{"n_head": 6, "norm": "layernorm", "norm_place": "pre", "norm_eps": 1e-05, "positions": "rope", "rope_fraction": 0.25, "qk_norm": false, "attn_scale": 0.125, "bias": "qkv", "parallel_block": true, "init_std_o": 0.0, "lr": 0.00764, "train_tokens": 899800000, "dataset": "wikipedia_en"}
Each number is 500 + 25 x the weight over the matrix's rms, rounded and kept within 0 to 999. Layers, rows and columns count from 0. Numbers have three digits each.

# layer 12 MLP up, 1536x384, rms 0.209, rows 872-939, columns 96-191
511473506511508520539512491500476534528492511501479520491516513515499479476478499465550477519490492512465493488487451452480498539555518496481514502468490539513523512487535490555519511474509511525494495485463499511500464490487550501508479515493523452473537478478491468510508490521469547502
533485493464557497465507486489511454545542554472522487500476546513516423482520481508466496478475491525501503529484480546448500487481504449506506460441475447470505494462501515486508473501502509512495522506496453520497483505503499501454540469469496467451480520495513462531486468502480534521
493479478529449468505479496529500498510482513488538493518496508484504524434478477516520524473535500443490482526499468450488481486531472495481501531524472513533450487494511477483543523428492496518481484515526498488524503473456500522505498489504478476513542496502479511470497478520481505461
467525501499486535497479512521510508518498503488504482435488525483492519501476516468517472533477500529492490463559485503474475471507536488503516465502489497493537545485473507495485516483512489486498498506458501455484504498509470499485482471489517488495512497538492538528475512534492465529
534516520461519519489556473482479525467533494494505458493492521518486524483470496522507491530519525495500484452508488489495494443480493519506502461509546528516499530479491509524510491430463498477522501499540532520516527527508492508500482506529476522515522502471489529524463540498485463493
484469492513496512517502476544496495484509516474507494450514511507538524515539534515501486487498495499496516512473473513488538504462522478520540499454468532505508543461501493564507518528468510515506521534507518490523526469511541502495491520507499460507491502498477504513550507502506490467
470506527520518493512483480444514576531531524485439486492527448471518531435502545483491519533507502526515517470490491514495475534494519492507472520529462529502485495535473496474502516519467497484533518490547504526488501501535479528496505485438449487469522472505541501538495494484510496518
574515487501473473453454475461506463520542539479500477505492547523493489523538525476520498473491492490507458519498516518443487504547517500534502495475513463531485464488500495484513469502479525506516478562455487495538473486503507479500491483525529483515477509515483502500503493494500502507
491459492506465520529526538492529513470521476509503485496501483544498506495488512482490484519511507530504526523494473519516519439512507509472513474552488498530404477498493475509494462577541483485475529530537504477512439553506491483514536496470496517500534459510488519483516502500531491507
485485520521502514507454484504502529507507476510461481508498463475476523513484479491505472463534519502482524487467516468486518496497480504470491522476530522517467516487493532476491528482511509524503518496513468524531535526498522526502507457530534491523509507482530504490497531519485521468
506495485478500479496517519508450557519499521495455511473504553535492489518511526485488533545510520484532471477503458513516517477509499493520518516490510527517532574523493491517478488531473465482489498502507449490533524544471553476495449531533506509486502507497500484534479499474499490453
484496507512474518503472517516510510474481501547528510527491515494494477493454467496454489485493503486484499495513508525494487505509507473502491494493494469491493546524496501516507514513526513487513436542500522466487482488488494456472545504494495499529504475526486511485527489533476480501
532508532484510500481462490499473495496526466526506434491518523492495536483499518527486523473535536448496522501481502495475506511503525473502528503457519507462506488494528488487498529467505530475511488527469486474461509496530525499519510492524517471464481497488537506482467484473532508479
486514471492490516498451522522520502452511477535509509491496491485457534528525504515527471520531493513532527509523514473499514511524506487535504436477489502536543513478507453458523513510498500493527483484491498487477533500497494504485523475523467472475468455495465497500549469469488490439
463502523525509466519483501497466493468519482478520468497550515513509552463514506501503517433521535525455498506491465459510488523495504469492503469497517492496549514518512455503473486523493515485524492498480492497531488514483501503477499491463481480493513502487483506512527579502472504491
489477475499499543498487563510512461511527461475484516510561516481505484495532509492476516506476489476475511496492522450495519487465518518484506524495495558491470511485519474521521502477538478500521523516504536500498488474483474473497469523469528496505481545480521490537470455490496500531
546535495542536463470510470503490494463505466498472506485511435497509559478453528539510469530473519512469482507541520521449491511486505488469511478506537473469476505449513495454499455459516510501495469471461498553510504529492517513498489484495499506502473490486481525492483482497498479509
496503465525526515532489512516511502519541496476507502465483466509526518501474500463452543544504498512482445515502547509486559518529465479497500473477500457512514490499516520485540519532468478509494490521503452514514446498534531536485479514498464461473496467493482516501502525534517487497
495577553490486501505507528492499458483489512517497491466556500561508462511515468466493505501481457525467524502485540518543483512497519481492500507479498531457485485504473489465516503516475463510497464534470519477560481483453481498483518509555504471475482544516471482464468498447499515522
489518472465518495531512540517538485514503443488491508539501495519499498519456535474459501524488476512512527486503491457535495480437497541492471504509516521476522467504460465504466529492491507496507488500490477506504528482496477514535536475502481493539472450516466561485502483496477528486
492482510428503493515517529557502494504519516490534489486550473431525461502517548523494494484458500501514519462533455511492504526470521453497526500514493521500562467505500500521483532515507503502498456505505505493495544497516482494514526491503495502459492501474518479475499501480515521500
484520458436524488501551486532481502524509471524489533497498517466485499525470463509516532479476476526513506558497491514510520521498493535494517514490482516517486515515483508491526535537549482471527535490525513487523491475502478495495521478500489457541495507425516486495480509505541521468
533491521484509522506535514525492482518522556469522514527508520491509464514517525489483527540490479529519477506493531502455523510520527482490479497497448459517536491488492487501458539487483491465518461484539491464461509560531481509475464511518496482510432484492496512497497448494461497501
500509520489484442489533476530513472516459498512484497490528474510456482486494480521542479508525547507464554494507488490525506541508506502527493467484498500494506478515516509490500500463497473501495474505507486494521471492487511500519469535459485490489500475510396509526472482492547517449
513488461507485535489502543479493496517527482483494504527457519500488513507477495514510524513475486540500469476538495475494479517495512508467462494443520470481552562509476526530491535486509504510501532501507501485487477498486505484490512566500533475519502523534468522505494462467501488441
512458456488504480478530504484509524492487486547491509515480522543499496534493530516487500465491499532521497572481481538515476490492481474473514493469556536481474474547502488479462479520571492490506519491529481494491554506542486490496542528525494498539494522479535482530538484480498520522
523516460512516466465507493479487534497475504516411459475508468536518517484484512477462521502500485492483511563484510472505522512496519490517485533509509486496488445494477482512510510508493506522512542499555493503474467466542498479497514480458494473474444488524491535526531475437501482498
487501464477496537504471500472461524510525482507492459488507484532510495487517486538507528497541468486499526500499523474488491510479506489492510526523516493469551497519498498514443501504474518499539477515497506490523497539468457501514504472518520464522492471488470488531519475486525540521
481453483488492529511499478483531495510547511495526461543492504538471470477445491504501477523475478520527525484535498501540522510485512545506509458506496465492485478512490478486487504469508474529484481501504494494521529507483525493557495519537454501510438495522535521490526497495512487511
506494500519498507523515553488495488489485471508519530512493535488489490491434508475477489529454517507480491462512458529509530508495525553483448484507500498502490453516493497526463530498482503499488493489499497484517508512518505511516537491476482473495490475517534495531494506484504542464
516461529488485556534505533522505475516479516540532490506531517471520507483488510550562501513469489509459461467409491480429464482512497497522530565496531538492490513484470472539508483549491483497500496484558492476478460511468465486480476489483503495519462500490484493512514520470526534496
539484508462458521473470482526501512574520479477497480490494531486506489508475506473490525528486481533488529523535540506550555472482513486513505515498485543545520522526531487487470490464502489461517471478517451495488450493494503504482468502484486491465528473498505511524475497499521470510
478516545502479536530480481492527533481479483521495492477530517520486493500495457555490509444509499544500529441495506475525496450515502521520463474513528541497502520503474483461492447482533493508504501510486466478479502515435554499526524535443506488461519513522464512531525504496499538520
535495500520516474541531532473560501485495472531535484492489496460546519512443516489508537525571514510512503477505493483545507488472478487494461468505516501564496493501490491504528470516490518517531466484511509458486497514504493454481498493481500490473478496474540494451496487478516509476
483489529543532491556501506522492492506539534497505449502535534555450491474551496575508499494510517475518524493526489509465542476472504531524517506498514468506504565516505506530475505530495489449481499505491530496452517482496464532553522477481462513504486487498488541475520489491491514514
469561519516484502523524526512537475496486502495508471534472530505495538522477515530546492500524480499462530543480516477501513512482506506529507526479541509541485524507504519525512508484523484477499475500497465481466483513461501484473466472516477535488496496481553475481483492479474512501
494513484520467521507488517504521524472503521469521484501469545512517485505508539484503512563562490487486499476517490559501467478495500538499509473501541529499509510481530514461489517490507511500501496516524553507508545492475490511520459487498534554474485527516502462510503516510501500501
498532526509514496518449507519486480521485501506500528527505493499496492526533489513471519503505480526473506539516493473484489544508534497487490504470504507456529449533473453479473503543478530489432514517513509497490531521506448500476479490537534493505511505499456467498505513499427512526
466424469513543544509491512544489493463467532497512528470508475475464538508555487519527478477495505588486515531496483501519481491492532474490471482499509499508479529527517493541483473487509502462472471481523474499507426530490511512490513503485506491485453496522513454521509439471497516495
550481495510474518515512474515512489484536511499500510476433496508482504527514495530488494492501480505511546500460524477525524472536537506487545451513521500505492566495494480496529529499532466534534515459506536491504521486538496488436461419546490477498482493501501489541484546479509495497
493501522546508463530455507472509506504501470514536483532527434520516516509444505492545508531478499514510503511522480462469495514480487487510480495535477505504480526507469475513501487461474492510459499531522520467477511521511479478480477511476512470519482512501514473520439537515529498487
554460509491525509511517529524463490475474477513538521486508490509528512531499549460501499513492541516515538547507507493468494479502518501521485496503482505494514527453493544517517494500528469486519501523492490459475505482507490467479539552509512467495500509476482546455472471518519495451
537508525523521493499496485524515567454449440510479505483537460512490501522512516471495505480505514496515460507531468500434520495481465495489537523498501512487521506454543541532473500514460446535521460503479510516471492512526499515497509529495500509509535492538517508490508486513492458554
488494498511477522530524500498514497454537497451506518515458448481541539500505504467500497469476499476533503488550523462496485510477497506518513506468513502479508487495512519514522488496514516504503476474519556497506536443541498453493493521500503476477492534495491516505513490530479498488
539535530506464515496477493512496500529521459495499475496461495485480490475498466501499446489481502528502503520488499496477502523544520508526539486519519480512503517476531537479492514468553505511473518491483494535539482465499511490521537478534515532501472510517490552508487478482518491505
553497503554462506526524506498511498466506533496531536500557526489502454473509499475535504496482501525470490519525506506504510478496497481490522493480495486516491502466497484540493536491539468484509498482530537494503465433542499454498482512470464498515510525482502511471554487449500493501
495542479525508471537523433526485522519483470496524514493442480531503524526471486557525488535494506481481500490487482534517505525462527479525506488505490496497518445513491501525490506508523482515513502497483533499498516537471439485475477490485537517493534446519515504497493496511494479490
525498496505535547481467516482488500484492518456501490470497462544520501508487484539490497522531522473509508522511490463467487471489497537482481489495480543534466478485542553479521533520513517469511472503491482518451470510480533497502510514509469470512478489487464556497486520539526498559
488543548498486499493469501449501528494471484532488503471477527477494512481483497513514511533497535507511513482444472469434513506530490536488454518536513484467477515510515506457530488510433526502480469522477521515498468508490460498462507532457490485524506541468510516518559498498545455507
491478487529557535502463529479514472487493467497490510518496482493502483455485508557535493483489488491476506545464514479502490518490523491503517504518514489502512457525500488533452505505551461468490488466483455508513544494506507475525488519535495485519470493481462493533554478522514504478
497543467465499455471459520501534523551524464494490520471457483502466493518499485541563471539491541538497541472545461488546489543524505511504490479534548526502514480519463552559431517469469475462489492528517472514475540529519513484500475471447489514482523525520498481505505517522485481442
513496488503485486546536503506478529485471504495528500515517510509482505482520520490517502512496501535520464489492477506479484456479492490495511523491496485524484467478504505478490515479459519483525479534482542502555529495471516506506517433514480486523490486506487501468480531497500504519
489516482486518480493524532544530511477500509532521465512530485524527461467514525493512466449533469464540557504509503509544490502507491435519486515497481487483478507520473506472533511466503486492537476465519465466472514468475509488491469488503483494545508486507503474467511507472501526464
471532465486501526484504486514500488521503473524522468472544501451490458541481520552500504502513487502516511487558514507528491499525525508472500492465491464516492491502483514529535486517525532479499463494488496491500543494538474484493520507534502508524523540523483487487479485471499495491
499463513521469496485508487499470513485505497515495467507541477489467492501493477495458507524489503470459482519543519520543471484488476532485540496458496460529453495459487473505499471494492500503523517534471477511561491504483485515472484492480471446511510497480470487520511507501492489494
502534472509515492516464444474482515492511524491482575510500481586570534466500497533514495480474456473516577496510510515474492506492512452486556465477569509484459524498483543498481488524461474494563513477465542589516501476487506512507548541503461526517496463487464463481521494453529497485
465482487504523491507440509463484519498501515501502461531495525469509496533480512502505514471501512520516443499482529455462540466502551504504472505452509503524467495454486527520513521500473479490465490526488549531482478478503486510451497516441479521516498503518516516544515498499512487527
527517512497498502452507533509509472484527471492495548476509531491454478508503502535531484505540541534473504501532503482548504482496522498513517512464455482489536532504508458476474497471554415448506489512540511524504507503516497504505488461476445530518477500506515498481513486483531514490
462467529484526492477511502475500421460491524480485489498512500515446505488480506486494506500530480473526502493494498483496519473506510538522440523486469487469515521505458486487484513503531483500508523481509524504495489513528548499494533473469498518522531475523513509487486525493512519460
538481477515509476535500494468508532519513473489448526491553503501507504490472498508530488491534527484531512468488516491561542512534500504542506458490489502551491447500509497519497523490566514504498537521467482541503548522537509460504468479521474462489515502496496484501484515471526523466
468494511488494475513479468519499530527508455519459455525489554567482501491507525491518506495489485455468482454468509521508505490485506505499507497507488487521513496451459522559490490467487488477469477504468480512496496513474542527462553497475552516489497488519484485433482455485479502507
484464481475507495503469520506537494483505501519548456527492558495508502477505481493510484488520454531503499469506514491529509497525499506547513499465444528535532509492481494526521517512506531502467500478531514503484531499456504462532530467504521504466509548517466520540470492493517472472
514537514538509524498486474560469497479485500532509484488506506462517491454525510476460510491485523464536514518534506502496522482496524531551498545493516504453470532533519511481495500467536493456531511510493533455491456486496487537472521486483475489486552488504490505511523493492499496523
459500455468446494474494480481512531512496504497518516479550491504490488510464539511515491510494514513464496483506496503455496502517546534526516512487497505535578495523501501493516507450534509459486497525496534498492513499475523465458501508502471498509476531533517482488482532477501522489
449455488517468447481519455486512515498475487473521499519450463506524478514541521460483494524482505481469486481499482498496563516485536477483460467527500503507502527526512515495549528522508531495464477516514491553523477506523519509564499482515499496577558509499475507497470498521516483514
538462487449451516443513469525520501518482487497497495527525495502490513538502512459524499463510541484495475519485521529530509466465492553529529528492479494464482482492469517484465504486502548463473543504486485489451502516488503531495514515503541555503471508452492554537490486540510488462
523558505503477530477538476460442468480488500494520520560469502533522482497538458478459508505506522482521483487497515502508488444481501500523492541513471494458482506501520498469499475466537542496505513520524492548535538522501565477477478549506469495545503530498461488472484499455490540514
498518490542477526556447470485483486524485487516481502502471508512523509519572522477510503474478482501501482499510456491501529487511470521474521527492476517468461520528508454514475579470520523478463529509493472514484499501462499502531478497523490497510514475538509521477543475539513522504